config = dict(
    n_head=4,
    beta1=0.9,
    decay_fraction=1.0,
)
Each number is 128 + 24 x the weight over its row's rms, rounded and kept within 0 to 255. Layers, rows and columns count from 0. Numbers have three digits each. The size before them is the row's rms in percent of the matrix's.

# layer 9 MLP down (transposed), 704x256, rms 0.0586, rows 59-130, columns 64-127
109:157145097122131176121123143136135112158086114102126122124143126150161140122136161124122170160138128137128109155116116121099169108131140110132111132165166092111058093147115116115111137121084117
100:125138135097102132146180132099130104109132106155119125147115115104134107113137164092143074111114112124112156091088151110172137112153139111133124125153142099096153126122094140120135133106119177
094:120146117167094109154143154106123115152112121141138120154117134168125137137164148134184118139112107109115121127120091103144174140157131091117118127146104098167113124139086135126103145116143134
101:116131100134128133053122108148122144131145118127109111148181185118115157128129156073143126196130132144169144123088105098106105069119136130129098133069133141150139110116105146157100125129132140
097:123167151133133151164112142137110083163138110116146070151126123144129135103147121169154139124130107118117133121100146120124147129119117155124132150110119131133064119140140181107088123121120127
105:110089138112099086170115129055136090132184107148101075115095087122161091151133149098147122154118123125119136149124076108135114132149187108153159113144145113134132149130089137152119136130112129
097:116150081132120122128153106128140131147082164155129133126128135115143171127117117079144145178112175147116125128112137082102155072135169115113130155112111123154165069149191183134105131090108116
100:142091128120078128143149133140118140094159101130159167087128152110136138119151100151084147160162165145083086150135103103127143116169122156127107132177153135127127150148149158129131096112080142
096:111151101151153096131089072147128114120136116115108124146156058177159135131137134168125120136145126132159135078107087127111146103148096126143149146143141106084125129128131134150159116141131132
098:201123072123143135179112161111126135184109116112140153128093137143100119122129134163152114104144120129121112130125132113199133095157135130145123103113136129143125098085144131140123153081158145
103:146122184135120100130135102135131146145121117136136161149113107146118157159112108152122095097142168133101134127129117100094142182134117144128128099093124119123106109106163141093144128088114140
093:117132086121137084111102099168069129130155140103126135124165105102098150162129124170169070153126159163119102132153095133150125164123144149139157172096138184128108120112132126148124139161171157
097:164148133080139176131104176116154112129155139115085132111098124142130125093143137100136129126095109110146098136082128112147165162149108137136119089167119146131163155156187141150120152126126120
100:167116177084096127141153114176134103148110105130140119144114159207133113148137130192123109118106114133142147172128136140191142101100136075123116126114105121135152154133140139110149129145139103
094:172137101108134130102134132162126096133120145134139135160171123145111102109102141095122154129111103121103123118089141108084159151167198105099174153143143144139105181100091116150059134127117137
101:072146134116174116161143125162125149104102123135110122119064092143090123108147160119146113141095179125175158094143156111148128112077125126125155133131165162112061142133087122149110097127155130
095:133182135143150093116152135135123140148148102105113147122109151070150109125143148124137125142144138133107165142135160110114119177110144125135113102161126126127104076137117154107160141063135114
109:151115094190139145093129132116135162122169128114127109121092099164173153157141132145130109132079114154163122126105142118124160121142110113079127115161155101129095131136143067121100117116143080
092:122123121101163122140133142111132096137152154150132110134114149117155139154122111098116099168099162134105116133133146078028152114107155159125114129125103148102114102142127147110105146088103132
097:147124125097081135157148139094107123130142112146129142096135126103119141104166092093086109130080099111156124076124123116120099108145143114114162133135157135131099187052154113121108129154116134
096:145138119125158150118115128147088115135131179114160122112108118151115126129124118141146109121105097142175119113112117115081146174107126123100189168107099137093164179127150119106114155112123095
104:113187157139092104095137131121131128132108175133120137114148175138171125162132092092165106152129113133109131115121080101092116121125118129097178152150139122156141123151135096110143130132131147
098:149128156138150094160134077140097131132128132122114119139099132096103142112135139115128149141149116114141116156152116095150114162110117114122143140095129144194120106124159111157142116114104162
090:141161162142130114110185154143125104106135157118131164157131126113141156112132110115153120106134140136098128154125162102149146194152135151134124053159144107153133095110146125133131091138107097
096:148127145117100143103126129097124128071113142070163104077117141122188107130121172139147142144127109130160129114125146148173144101100116080163108109168123171166122107127148106138086128088116083
103:169136153116130122128094108127099182110122109125117078133125117135099153119118125108149113137124095145126167136107143099100122131117132127113124119080107106157108109102133116125115130141104078
101:108136095125142160152138146125094144125108124133151123163148126152057068105109117135121080109131162087148118094113116105140098119143104148110126141124130112123138125123101137063153099109122130
098:126140140133093125110142109114099137121115155154147153165118131088118108139164129128128140144143140112095128107141114149165111125133143115152083127141077102099122101116129084141098130113129151
101:131157097130139111140096122115153131066119151067091130104136144165178095118108106113134130098135175149074107170175130152177136133130112112125144126115145124159107139107140128149108150099122151
092:128138125125117135159174127110170118127117173110143142116166096112114121134123170129097128113126109119130143141153166144160081077097154163140124142122100101146142125152116127136083113147081128
096:099118134112115087147097149129122162139089127115122149115087116128112114144140122118140132099108108159125159130082133162136097130120144168123146144116145130090099116121115107121110079110137143
109:133101092116130103092144135139133147127113118134130140122138119124144146147124111133123151119154161135139086089127082152096120151180130181139144128148139105122164126125128101142161121124172131
094:141117112143144125151106134133131130173140149104134126152124115112160149120115109113123152170162137144153094145127115121093152130092157161120110104097130135148062101120139138095118118092074119
096:138086191130121074142131119141094135141116093172103095099113143145140111107160100103111106091132126126091131113141143102164120110102115127095153071096147115149104163143100129154161104101072141
106:117143147067143147100133116128128086115099129144121152136135119123099152182139117136095118118179119146114102174143123137123106146132090110124136123117113156081143176121122108123124153154126080
095:137109094144135146143139148104144146157116126143120103104132087138164166095103132114152172122148083127128140109130139130215129125133114126127097124113123168095150140095170137150135133141133157
106:122143136110166138114100130116121128154100121162125165140119135107143157082134129133140110167136107137141122139139138093164101147110149138075114136078116111172147084126093132114153108078124179
103:139107167122073130110092141146139100101122156167128101125119118145152115113112096137119132110144129135136129142081156110166110129135092121092103145142117134137111127128116103160142121121112098
096:116112159151101140100105120133099066121077113123113149128148195170178118124138128169131113117070132139144145099125153151144127102129128149095146108127124111140160148108096136117112147139125167
099:145155129174116138115143090114112142114079151124112089151150120115195152108106125084143118093111136131151081124105129147109144086130099113117071170126155118147109136097080102119137122145138139
096:183090189068096107131147108151175124158130080069162148120120138136137101123124088173111120125141137121094077156129109106139083151098103154137102159109165162114072098141115095153155129131122141
095:108120131125122109112113125093151146118137129128134087126132111153156132074108141156094114163133095119163147160127168084120096090100121162138093164142099129152116114138110115161137151189131124
096:147098133115101090131122165100138108141157090158103112121123098170152143113138139071158140141176127116133115184105140119110143146159097119135144093137101118152095148156125140107153100111122156
102:124116102136110103136133118146113105142130133122184108134155169136112123131138165146121119138116136118118151134145091147091125119077162145148165084111120141136126121117115151137143141144113163
107:155105148101136122139111154157162128083068124133092113155112167142143120113109139133148151139146145127164133143106097162108126181125125137103160135099103124137093151090120144129122103121127125
099:104120143114139146205158096139201071127094159133121130154132156121107143151144160120093122162133159110154104097112102140103127112167126145097108138136136133165159147129163142113123129149160122
099:150078092118133126136144148119170119091151146124120159121154153146178125144139110086142118121125138190146114126131144107149125075108142135131126112183122109143110121165142127092154131085129152
103:080099097118131164132163114139121086122143156131131108154161143118161144081135137136162117129182130125095182129151132096114135149108126157148123112116119122130126140128130112155101122129109131
094:113128106113141167121140156128174124070087130145115102115152105126155069144123134136129155123134133077116101145107092127060198120135148146154129100167149127103108101118160146129088158110139097
094:123132146123106136126144119139146123137173151097112114096155213141162146133130146139142133099098121102126147060173145149178164093118137133129168135125078122103116165095144125118117183124154089
099:121141116131101071138140159165108176125128135094093090112121132124084111095150119148138080105117134183138164134157132152085140082133159152135153165116077127104102123109110097109110100145132108
108:161117110155121143156112100120162141136127102152147159131164122110156142147129110110135108129174129098120125138117129166144131121132123119100111142173124117099121127182106134107142106142133175
093:101132110127117167152145121119068169101139086138120123138132112137113167138147138142121130113095138121078146112139118135027124108128098105138141155160109118100102141118157144121091105093093119
108:112154120086104185152125135069114142167132148139096118153153106138080057101162099110126106127082141129081120164102158110091141139113113140153121083112173128102104129127107125154130127108162134
103:116122127187122172096122147122158149130074131134136150130153156070102114143100115144175125138122100155156167163107119133061080137121115135158084158142136107078147153095145082113094134157132133
100:130135114142146138153144121091136118117082133216137133056118116105114150177094096120139131155126106160148143097170146111165141102114162136124114092130106133120111126087113078124103112121179134
094:109144134134139113115118110146122163124156106134128090128091067133076122153148123137125144073163157094115164149131088148136125156110100154142123074140114149126092132160135139138119075141107110
098:090142142142163106103125120130127171122090117114135084143135115128156122114132136133128122078107099177113109114137131129138144130081127159129121128100120152139140120109119139154117133140083134
097:126112088129113108113121114110145124117065174143137111141140152142124138126133138128093130121132185106143190134153125137090137108116127087136113185163122105164130073146150138132099139104073124
102:065136168143107140127148134125134139171171134127124129096147147134121118088124121117163147096120095147130118156128145153064108129101096106142146096137093128116116146147105127100142059137182126
096:149133129133055085131121122131118117155106097113098112111097142128138090122187145127148116090122148086126123133094126099137091183125122132147160145147097133156095163120095135121142099125107133
106:144122135129101125116114105124107097146126108114098118110111220145114124113117124100132147144094129161148120137127121117053107084093113160068108126079117141155132122113118126141150099147097157
100:169129156121116123118162144129145170105107125147157102091157097146122107140107172166123152119157147141095141122108131110076147112093097145158118082125125142099107061143124124124123138175086127
102:124163154123188144124130115131167150101154129115130106144102118084102107179143092133165121166123116153110125144105137136116111149117122099138120125116130135142138154133101103121116077106084150
104:120147135117100133136105119107121105131095103090115170169121170094170119167145088105140151142089092128142139106126107126172128135153136153110118137099139170137100122121120119097126092162125137
101:122121150130141153109136146153145124107114105127132115152126145111155121132157114122050097115100172123124126177132143165096063131154149141135110117136108163109076114116167096141153168172140116
104:056136103085120123122104125113101132111105130134139142123166130103131111123119121164125144138130130112136129153139099113087128158165117137130122106134134173146101129134166139098146117136102116
100:126138143155141102127149137138104169115106107128122144108173136156104140114173085142113141134117135161124130139118154142197085086132103184121152077134096154131125156135148085109141137120142145
097:114168093125139129143153126114126126102151118140100143144130058125131154120128123102099137132108121127114184124150127107182105135106110129134095115137139077102106142131124157120148132150100125
104:108117122155127128139111149120112154147145159108143139122121161140095114144148124173155120119132127144117106105121133157089125100155099127082137111150159120137110099160099116115137167137115085
103:089149137134114128165143139149112147100158118145114136131173117098145151130109116126125143097136118149129113097054107142167159161098124121135165107128111121169121095095150159110111118175163139
100:126125103084151123127086136140133083126081124132180170148135100128124162099160121092076083151108134159150112127140122116124143145101144134169152095112123084165173166138120092102120149151160161
# layer 9 MLP gate, 704x256, rms 0.0585, rows 60-130, columns 64-127
100:123146125118080115123129128113109088106151152163127073144108144110128150139140112131123156106127160110143120132143097163129180133129170110149143111133147138157078104129107150151168168158187156
094:074130134135140110140120157101102126156139137095147155132160103096133089117157093089136187109127119122119113096150102141119124154145106135135107134122125110113119145148146105111164100156131152
103:152181112121100138167107103124099099151130118107116099146116149122073143110131154134115127130127090132112138172141145159100154130175128106148142140179149123114066151110147126099130118114125164
097:087163166111108161138082100143140085163113115145146098152107140113129140114140084128103119095112124156104100095103078126131134142123171104143150104152144092109087071109097115156073133108145111
107:131111148157120065137140163077170103107128164145122097161113120146143125150164141161097126094136136119150139131196162094104111123158144173116100076142120124101101123114090138146141172170199108
098:155124123101117077112154085117159141097131143123146110134147115141120099175121138118101110123147117096150098108141108138088178139074163127085115095108111126132178149093083117148106097157117112
103:163132122130112119134143138102134101117131174117120110142122133130144091098135085068135104112130157127119129114122166125134099129122138169096168121155107115148116118161116161121127126128120115
099:118122145192087084123120139142154091167117136124153164121129137146112182131161143143162120154116102107148128153137151131127106133142123144150113127134132180120137149155108149074122149113133114
098:155106167136130127159144118177169127123116161131111074145168117124123100140160179141158089166131102132124144128138124112144138137111124145142137111132120136164148123175110118135136182142059102
102:115128088113098109098084120146134100136128211121130117142120159172112165146122140114106096178088081157125104136163114110134132117118150141146110143172143134146066113134122139124089151099119129
091:116100118170131158154174134073146157126111138127100109133096125117173132110147132094113135102158113120130166127123153122109109117119116128154107090143114149101154089170099131113142109104129080
104:135181130092145114074135122105141088070121127136116127178125076123133158120091106093141124110120144141122163123151134096136136140103124132142101116110150124160158110091141148096138131161146135
102:114146123119156124104146119129153142084175140121164107137116142112162127123120130117090142132149191068118145129111113113111115133102145147162089192119130170122134110135129114126092143082120105
094:123087117106161099172136127160105134152128150116121149133140150133150126121194121086057146150093133148106109153121141118145159125138140159148148130134160153133120138125111131138138091168126139
105:180116122181116146143128127127185127103103126116099107162136136106155133089094120130111097113102178159098091134122110171109134125155153179114176126168111109183081147106140134138133160126132154
100:091139105112124113147111100102166092143144125140159085170136167133127134152140160099096194153134114157139097101130104144135136137132139115168067134170123151083115136141115080081117183106120093
106:096165111091136129107118111127164113133127135098111138136147129155115158139120114132103141122120099143121136145104139135131108114120117147145107140115117136168126166131082122150166125115176132
096:137151089081125141146125147103169144141118136110127123111183117113158080138120128101109087115169144104121125143109168091112121126157128156114078114127114127157096107157109129111121126141135147
099:104129117129135107148145114085123140114136102136166110139109154133084132125158083111129134114106173141124110082177134103080095090148112128126102156154125119110125100068155111125103106116143081
097:111130112153106133124082116115128143124137123182118087161133119150128087115127144188092084127122131144134176120103119122161154154150095103170143142138134145128117087166110068094128131122134158
103:163165159147080114100125095132114133113143155128158127180144152138144127153120106102141130145140121115055150137116124121134131123092088125124108148110149121134164084164145088132111102141125123
102:169161158127112154097125117142124149120098142123121121162160120109143152119132118107121130132095116150121173160096090117094053111127111104155148095157076104179088120120098102120136139202112119
092:162102144093107106168166118148113125130127100150161154152129113131128101148106133167061126125106083151176101124136103142157155105145133135147078144112111153122152111126139114131131163157156132
101:140132102126093167140082142094123125112166145145100114137195134172113181149126106169114141109153138127086100154056135147147094086136111148148170144161138159171106143166141166210106147135112100
101:081150106145125147150110124118153149145168101090156087100117125128155108153155072108062120127163146128137068106133142090127099148129084116096105109127142116125105137105103139144184122113143143
092:146109150100146098108157087150118114191127143148149130123127131081095131138128125108156107143101123131096177100161139104102100114150114149111110177090148087133155127160129085102194087114157147
089:121141143097148155164138123105119111135141103146101133145137141106101141101147098134104161101130160135182117133124159154101122153091127092128154091148151132096163124119155157128137125140203103
098:139156172147089142127120121062154119125125142130144108170128152114141107145110110137128148142145110104112116143171121165084087117132129131100128077151138104122128119133123164120148132145156147
089:080093124110110103130129138146138130165158139137101105099170098141114115111139132100117103090148102109131118133084136122134143129133102149100141130145134128112116153120097097139111112137120117
095:173126123107095144086097109140113098151102145127136131125165140149089144127096131114159075124122134156160139118105149140166126118136182111150150133177154139168059145128127147138129149128117137
103:140146132152142162134119136114164129099169112110160135144145110135118114109118103140144118153105108115120091109127139122092132157103171106106121122183140128110114148160136130120126124123155128
099:127113186124128134106149113112123116132173139111168131144152133165116093155158123151114128153133109175183133096118111122116112131144120117109153131138089143140125148114094093091157100084133106
102:123073120131158147143127144084180118141112105144134140094141194171121156156126125148094101131124106128135117157126136174101138121111166126163138136142133124148156126150111105109140160125093124
097:122147174130124119120125099148127148196144086120154081104141153118128103143141131180133116167141163124112106153118148104113102148147142117131098112113115137130075162114118077139140151129143098
090:139152087113143146137124084118122164083203142128138092133127146146149135160160057094140103100073152105148152110120088122130135158108103108138154126119124129142148136141168172127133141089122124
109:114122119122165116132114099113121156152120140119118087136139115127157142083155120084175115148140131117114108160123112121118149121122174180149129129157121068145081119166115171113153162122150140
097:127107129145128108102148118144151139114137117131125122150127163125130095125112110121094099098140120177104092181131144135160161122120152125145157102122120153128123122165152099133178133107121111
098:178131151111076157112093071132084151110133142147094144130122128146109145133123132192116162162138118165111140103134105122172094093133132164160097074122134148137134094150122121097137110131161126
099:148119124140163124095141183118157129111121118119134116147125139094146096125113096160142137147155112098155180152093178139093133117137138104146164100102147137083147152148151176169108132090139137
097:148131140089108135146099143145100164129141092118132126085172099151116124156196138175144123093114141128133115136094146153138139109130087167104083101129149117098125132096160151101095114112144110
098:125142130128100125151136153142139111172146124108139142174132129173161135120107134148110104078158139121130152121111123077141098111135098094139148143153117152102108176114175122150106125134126170
096:174143126135148130108166151127110171124146129097187148112137123117122130113095097111076114128128122088149107143098128101115129125119074145107148094090136107137148178120078140150105142097114128
102:140104096112119148066147117101102127142112122137148116133109125152121199133164110125127118128139143128139105122158136121127080136125149086157150149109113100121079145155101149154143161137126133
102:125136151178113109124128123132125122145133146163123100169164162117118138160166148123116110095139139171117111152147131134112076126149100129157077155125113121159163157121165159152156152105158120
096:145126120161107129125127104118152118155158115108156109118147169139123118105103161143111110158142082138131140104103111172110157151088168082154141100157122155088090142114087123141135112127106092
099:129104072133108122136131152129083142163124160126158148162133133132116154150117093123126126118150106137133098105100161152119125133124099135164125129145138123119107126104134120105132159137144128
101:137114173126115145134122097132129128121116101162103080114141137121137124113191159132148120104083125104145103145143108147098118123125104111166158146115126110116117124145138117114122108112160171
096:127106113136131153133159140109148141094123167099167131137147144154171118126129136127118135129181155105093119115114077115108091138120146136153158129157108070128132123140123131120125132083110091
096:083127109115117089124133140126104123123178116134137110186120115124171092114103117135065102123081159093157159135122148110092113113148130106158110112117090188152126162119103190122147150099113141
095:128126205142148126142156139126162137160136169143154091097146104168158140154119122175075139109153117118128078103158106114122124108090121125129120134146145132125092144132126118134146125081128093
091:167084108117142128109167140133149147173117103133151108128154125150134134150129120094115160114155130139146097166098094148135097147106143136136129158126110111119118162120183163148205133140141122
089:112085150124106134126155109104111129106162091127145138171107124151145146145194131106080184186113106150108107130128118127136138078125162139126140162145120108126120108118102136138081130100148125
110:134127173116098130127095102145146122116144157130151133137144104156130163138106128143117147138154071089131169113138103150096126082111128150124100126133125110133119111127137141117155138118149118
103:093153129168138127162121177144164125133145139072145078061141136102117112117153088104113139119132112131142136124165094086110137186109134174137115107121116111147149118098108102120143135122126125
095:099150087133118115124166134147139129125139139111144132130130150144181130077102083149139128132144161106123098121112097119117122142114113130152112164135105115112131145140124115165115192080164092
088:136130160064111067131156115112101196142127085110135129136130088131107138111104112126155113112114134102119143088122110100141118096121116150134117133128133095138150125138125094152113097117119187
101:100127096157100144160119142107100126185122139115134148169137135126129142146107099105145100101115123150174159107129128121150129120126157131112152096165159095163110107143157129133158164077100132
099:160130150125094131136118063123184110114127144125116081157114151112135127133105138111133102108117161189107166196105176137154101178075121113122115140098111117143109091145100127121125179142121126
104:139158165117131109093144111128131102153173120151185140103086152081141111166091115130117108115109136168155141127155093090101124095119127154147031146188143123137132107158138161119149172118129116
095:138087128176162153143119140187122142117071115114099135094092135121142162126165123109149143140141124120145105159119155145120125156132170111128150115117133156176145133109120161105131110070107170
102:131095133105133204127178148127154144111129123138129135106166159152121135166134180131109152096131102074131123093099128141104093165120143174167105106109083157107134118128150122147094216106127102
103:089141105141116154125133124111123090136119144149087081143152168129135166077144130128093163163138109126106140117107107127123110133142168156125133115135150126150129101137161123127129154152153137
103:148177131119147142101125114099142127153133129151156167149155156154115145184127139125080089145141153145149125114142166115125148126127104167164118133133150106151139167149086165151177168111135087
101:144150132122119149098109109127135153128113136146115108158140134122128114164108144155084138154115121155134125110105081180088135109148127113148139091176137150170136105150127117147146111126104081
098:109120087086125162089153155120141092152150121113111135126153150130141086133174146174101161118096079083128175144123127117094118133122148114111128096149138132131095104090116117154136181103106093
107:111130128122117142112126166134110123123122103127120115073088140078108153119097100183108168113156142154131153139117154136102137107135112159121120100131093146166114139158154159095136154113140174
098:135158124059111137095115087118144113171133116123141101136156163136111111143118134160096091126100121162155162117145113165146129127097180112188136101154109119131129118139102138151136131168089109
099:144137113145138160129185113167102119100146121178139159142124111136177134154130094172088119114142127104115127166096111174159117109137159137161116135074118111154113099121194112144113087105111098
107:129104109139141131143142112110142128130147145107145095157140110128151098137116167135167135116143177083129098091139154123068121108102140101110107097129115152134129110123117159135116126107128038
101:111112132105166128080129119125142141144090127139125135139129126136137145096119108129124055148160129139131119146109142146123186108116157152133122080127113144177125121117095107120152108156133101
101:163123141116159120130139111141159124087142137159123120098113136120169129145127121111115141119142149112162113148135153130143125102150147141136156105131106103121116131121141132106161152086134140
# layer 9 MLP up, 704x256, rms 0.0586, rows 60-130, columns 64-127
105:111129114119097146049127100092142084141102133099097117102104155149136115141099152134131158125136160136159141141124116118118093156140151137184098128109131123163132153134117148104130182135120103
090:133132135101136160123133096134114177110166102125149089088145128062134141107099100119109115132137156121136146132142145111117084139130118155135091101137140124121115120141142161137152105116136080
098:119145109122144116144103185141100124096137121167151128112107096113136140100147105148120148098129134154117126131151138126082119125158103089161139147202094115115099135125151107128141139121123138
094:134106156123140128107159083096109105129093103088145096150108128086158125112127144130102128139076170133135159128111151128129099111111153126105123140121132118119155132163093102117127126130151133
101:145139134097164156113124092140122104152107123085123152091151129159120141108095100136121107141136159142099165163103084133151149099123121110071165145112123170190141145162152135133092089114129142
095:086149182115148141134132143123132147127195149118170152170142116130127080120143146127197150128117129110167101069126110136152124133119128098123134137124109151109097154117122094144137126125131123
103:094108135130145112116179120103152106099139127119130091107106126161117114121112182096103106104163131126127149133176098140121149156116139083110150130183119170105153146110133108170083155126130139
097:175130127142120120154187145137124113135092108109165094141127122132136147177076121124158140107106130133143115097158134126114118133166111118092117167137129140163163122135157129134100113087135171
098:139183126160117095140130106113127140122104169163102137152142133144159116160138097154086117139105172150144163115088129112145140116131115113123125157102106122107152154153174097139140122121119162
102:150152093111129144160110122125115092091126169122113118109147121121127125118116096112133131153096087116140099105146090140119087135112126086081100103099134110108125101095126081135152084119117160
091:139105155130109108132114134093115115116179135106135127105136148126164108049112135131136143113107109110139161111126096113161155129141120139107121107133136122108192183113129120133104134145068119
094:111096190130120093074182137150100132137087140111139168127148133141150109101159078131150126137119104145112173147139142115141136122100140141131121117112144148143137138115113098096123105069136115
099:048136113137183089171122162120091118067118135097170099148117146111128135136125122120079120152101107155130131100137139115124118091113112118101081135161101143170068137134160128078140126159098144
089:110112154120122148166095122109132164144125101126133155084085098100131114140154163139094125152121132098149137135133137102148098133086101143148106075113107092101131104136130165130136099135140084
100:139147087104098124083121135162146144137123119145123099108146144088135133134131116164128122105139071128133119145148166126145143126135133129135112128091111171114155130119129159155127122127168136
098:104120157141147151149171121098176121107166123125140146102109180143138098115084169143143095171090144128134135129148103104128115153133117158089101115120134146137130114119097143137118103153157097
103:132135127137116148137124152132158125132124083124120098122129128108144100113115094172106107130168136173127150154079132099124150138138152124117133171145090117145142149124136118159109111164133168
094:116130092130124126118108093131119108122126125127120113155118097140118103098094131154105147115155160158173161120111103101150137106133139094174143112111139115077142105136121099112102117150131127
100:157119145166140121083147138125115171114130145148114165142103132169158131141119190107133133093142151111147118113131136148132185100158168120127119169149079099148117146134079109135117123133127098
096:140141146153132132135138174095156105144162116097143083167123150102128116097132119098142112100130153079060129137127140075129142116131113160148136131148142122140134092169153110135102144121113131
108:141100117116163119140118139128134111156133111142157105180114132128157117142138169115127139096165095127169155166137170157126197147132141109121129145095125124100149177134105121185131156113105163
103:110141134139089162132089147148169135097115103137118137132129107091103113149150137169119163192182122118165157121109115153105155144152117139114114131118116129120111092088181158127114127117177135
094:143125128135123115089144112138153087134115171129087100073123118191143118166113176161141142139104172171122128089108141155153145088121085075119103139071146138103151153141149100155145137152142158
098:161113142138146090125130138130131114154123137100105096133135142138134106119108071168123092099112147157104115110122129129124081170153126140133141175144106131132104152091125120158157142169117176
104:143163125146102106115150137140176094132148118150123166112145121067133073095165147116136158154159166118135165133126117168101105165117120105125125124120155163132136119081117108131150158118164101
098:099053163141124156145125136089132121182108141151108138114107163135096107127107087103127087111154097104109149123112100132095123113117117109128151112144147110130139081148136143105138106110163129
096:129125090142123149116165109107141143091116158131100141120115117163145111091130143105144130110121166104120117111084111141132106179144159150123109092098108146116122101122130127155134116096112082
105:174099141139088118165126125116112079149112156137123133122132111089155144147148148183119114067091129129108125146114189129145105157122142163146120127112133146130114105133123119125133145163168168
090:137132146121164125133130133113094099145142102164121153142121132129104138084175118096169137132159163152123120127108118154126152197127108163123089094145156123124153106129139161110156154120117151
094:132143052192127146101129131104153094120118156118131109086188117159140128142135154106153155142162190104149163117151141134159158114129128096186145122139113111100159140175109143155121134117110134
106:097144116128186151106130118128158138164147140129147132148172136126115125134110106133140100131112139100086125142145112136136096114132113134169135149090105125104135132129138141144120064092136131
097:100133207113142088104123133118142125136123131135119141083126129174142110116122094119124137118139098156085120106108104150115080142139092122156149135152141166082173093125131126125137093109072127
100:127101108108156144143155138109133142099151095111099129137179096109119134108139144122114148104140139128075146141093167101152151120139111137135129085135149125135105148086138145119148105151075154
103:120090134156135144141125122184151150131178149129158144117140144141115132134105157123160142102129103100147106097139115092102130099101116152090123144148134136112146073113137115120096124131163142
093:100104135133157151109082134165135145104138161123128122158137167102139116150140098136103158170165136086124122087131133151142139179130139111110088124158120138123126126144152097148119147119075110
106:130078096157099111128118118123145104114138152142131174119117154155124132164149147124139104101124149144125161097147128158140138101176137133095128126140138174120103134116127111111147143169113088
102:133126135118146120111093101127121146162131171129129114115142123126154128094122133125112093133107096080127124119111144090107126115147126135137139110159100098144129100107134075105101146148122104
095:150113051116147144121092133109145163148101167125087130149138142092122138178129105129081177175174125108141132186092077103154064120170152108140132087147144131125118120138142114161121112112105065
100:093125121104117106146144107116107109117151106128153158067121126095142106093146175134116108109133105090171086138123163149127106115129122145159118125140144121103151100094133138099085118123143128
097:111108138134120155186090112084143102136136111142128097120124157149148129110155148138106171083138144121113112097143138148128114127164144142103133082135137105121105124141132133083160152118132110
095:131092136118147123135121150109103116163087108151113132121162123157095117121147114105137162135156161090104100108142135194122129156159108115128115098153151123098110135130151125151167095115109132
097:125145114182146166165126136117163138116139180105161131142113139098125139129156118097128114121083118108116154114138128144128100103108144125132104127118135135106154132117143081103131134134110117
102:160169088152093108159115097107123076136117112145105128145144136099160102083109095107151134118168111138128139162151111137094153152135133175110160127152129131118157116116137090157102151155157129
108:107130144098120128105123104117125156130117115149082143159154128145071093138164138173131128148119153140132152154100128174134127110149105118144103154095126142126158152160093133166139152115129136
099:128124164118099083088127147119179175161152107097150136127120123139117117124106153114143134104114117134128152110172130170133115162110121095161111099142124119078101097128158112167146111132109112
100:121117130095074135083133139121122157127141096129119108097140173131086093146139128120114117142098111137092108118124131117120139161129192114133145108121155131119084145143105100129161192140067131
098:135146119116067137154087165118145108122141140161099133145109078156129161098166157125134195095144144132129134112117076118116113090118147148131125132145143122112107159136139148141160151116154131
093:112138180129109113132132119118098155162171169129127139101115146126111112113089089115121123105073110153171151121132175147114069147103098122110147138089161151128158130119136115142123123120163132
096:120151141144154127140154103145088133092101112108125119185104120086120144168160135165077089135138105166142156145126127134126181126153156109125122124117134122108134114151138144113130086117086146
098:116112111103101139115081069127110163140145145162081143088121144133119085104106127125135142155097118139103101153109163143124120082158150128119119169160114135120124118132150119151146103114091103
108:125143089163134092158097092098137139130160138130126131140125126107105130119113117112097140114138085103082105119147116105127135132166107163100056091137111091118097125160123144110145099126128143
092:166120144133138132082112117138153130152118124096182166136140131122135124105161142165138145126163153151147098155113158127107144157097126097104128111096093118143135078094081095168130165116144141
108:111075107113128161104113125134141147142149115075121148131113151128132145160141121134134134144152131090142139159171153104132151110175179147103123146149160125163121121129166133129116098158116094
104:098105152090130131148133138121124140131154134107147093148110113104145142124134152079172128097119157135146150119083150127139130136103172111116115102115127115128136126117107128107164140109122086
098:129139098128148088133138165138162150114119112089092107158123116105123138130159156096145190152184121140090166142151141105131074129137134176119096141144140143159126150122102134150143102117088139
092:147104085063075139123086154133123097130131131130123165164152148083140121127103120117134090183134128174130131099141186138100083116135153114117134139126110101174119125120149122081153138087170133
099:082136107137114178142114161094131087154115120187108145138121104124106111152130101096139144145143181101147115105147140152131128146152141121119117090125152111105134088115134138131127117138135105
097:111116126133162175145059125114145110151137106132138151132159158129098148141146122121122173126123127153109117128172127137152134161138156155145136100106120099142138160087113106110156138145137101
100:153098125147138100127126125120117152148134144156101115130102073160122130096144112103166086114069160138137102127160125155123085142110118164068134147120131116106119141115146125103121149126126113
094:131118131142134129077142171162094151118141159162138088139146136118182076093140139153108133139086123146109135112117125176114176106128157085139105120134152126134147147178147138143144132144144114
100:150130143097119138128111129101174117124152159088090101147100120099127139128147111133117184151151116088094121131129080113149156154071155139182125081112145154091104139102111153141118172092156124
103:093143140156140113136103112092133069115145173107130146098113141134148129096124101064153104114114120118121104153158121092128110126131156089088119154111151117138162147141120126142142103148115142
103:151115152121170133134124152157074118151107149136139177105125134139114108138100135173115098133109110165164109116153083136119135072137108107150123136127117109097136156136120176116215114130133106
103:160133105126136115163147132100126157136126168120118150130129113159156097170093169114085153133155148169131109127169140118139111098134130106131093106184133124124194108120148119145139124109138168
098:107124100130096153099131142112103133125174185136102086138153102152131122155148111165098175129157104088132121092114110129073112126130140067106104145153121073145126157139109121137109138125151120
105:171148147193152130090078120098117155127110101150112152143133104137127184143131126140099134097136106151090094119166136141131155085096091127103136162106100076156140117161165130164112137133133135
099:169111096109122099127152107178176123116178117101099142129072158130107123122128132134132118093135125137168102092173098168140154110127142108158118103121139096119133138129146117126181153153115129
096:128154131143113122115135108188149130114106126073110106094128126116106098097144116136095119163135141093150081146114166182107117122126165099151157099126115165154124139152133096116133152141148130
107:124129157128137152152152112119143092136134139087076146134127151163151142103104134096131113098107067089088161147110106075144167089137140095185131120141126139100109087133125073171139098130114131
105:111122109101159126142161147093129174137114128084150119141157158107125142150154073151118110152172128146110151156134171139124088151140069134140155100122113110113100143157123082148086139125147135
100:108139136116156107141111136136142093142138091094089135094121093106121123146096138138147125152110078110120126144133121134135132144141119116132139109132178114132099107164130113101110156105124110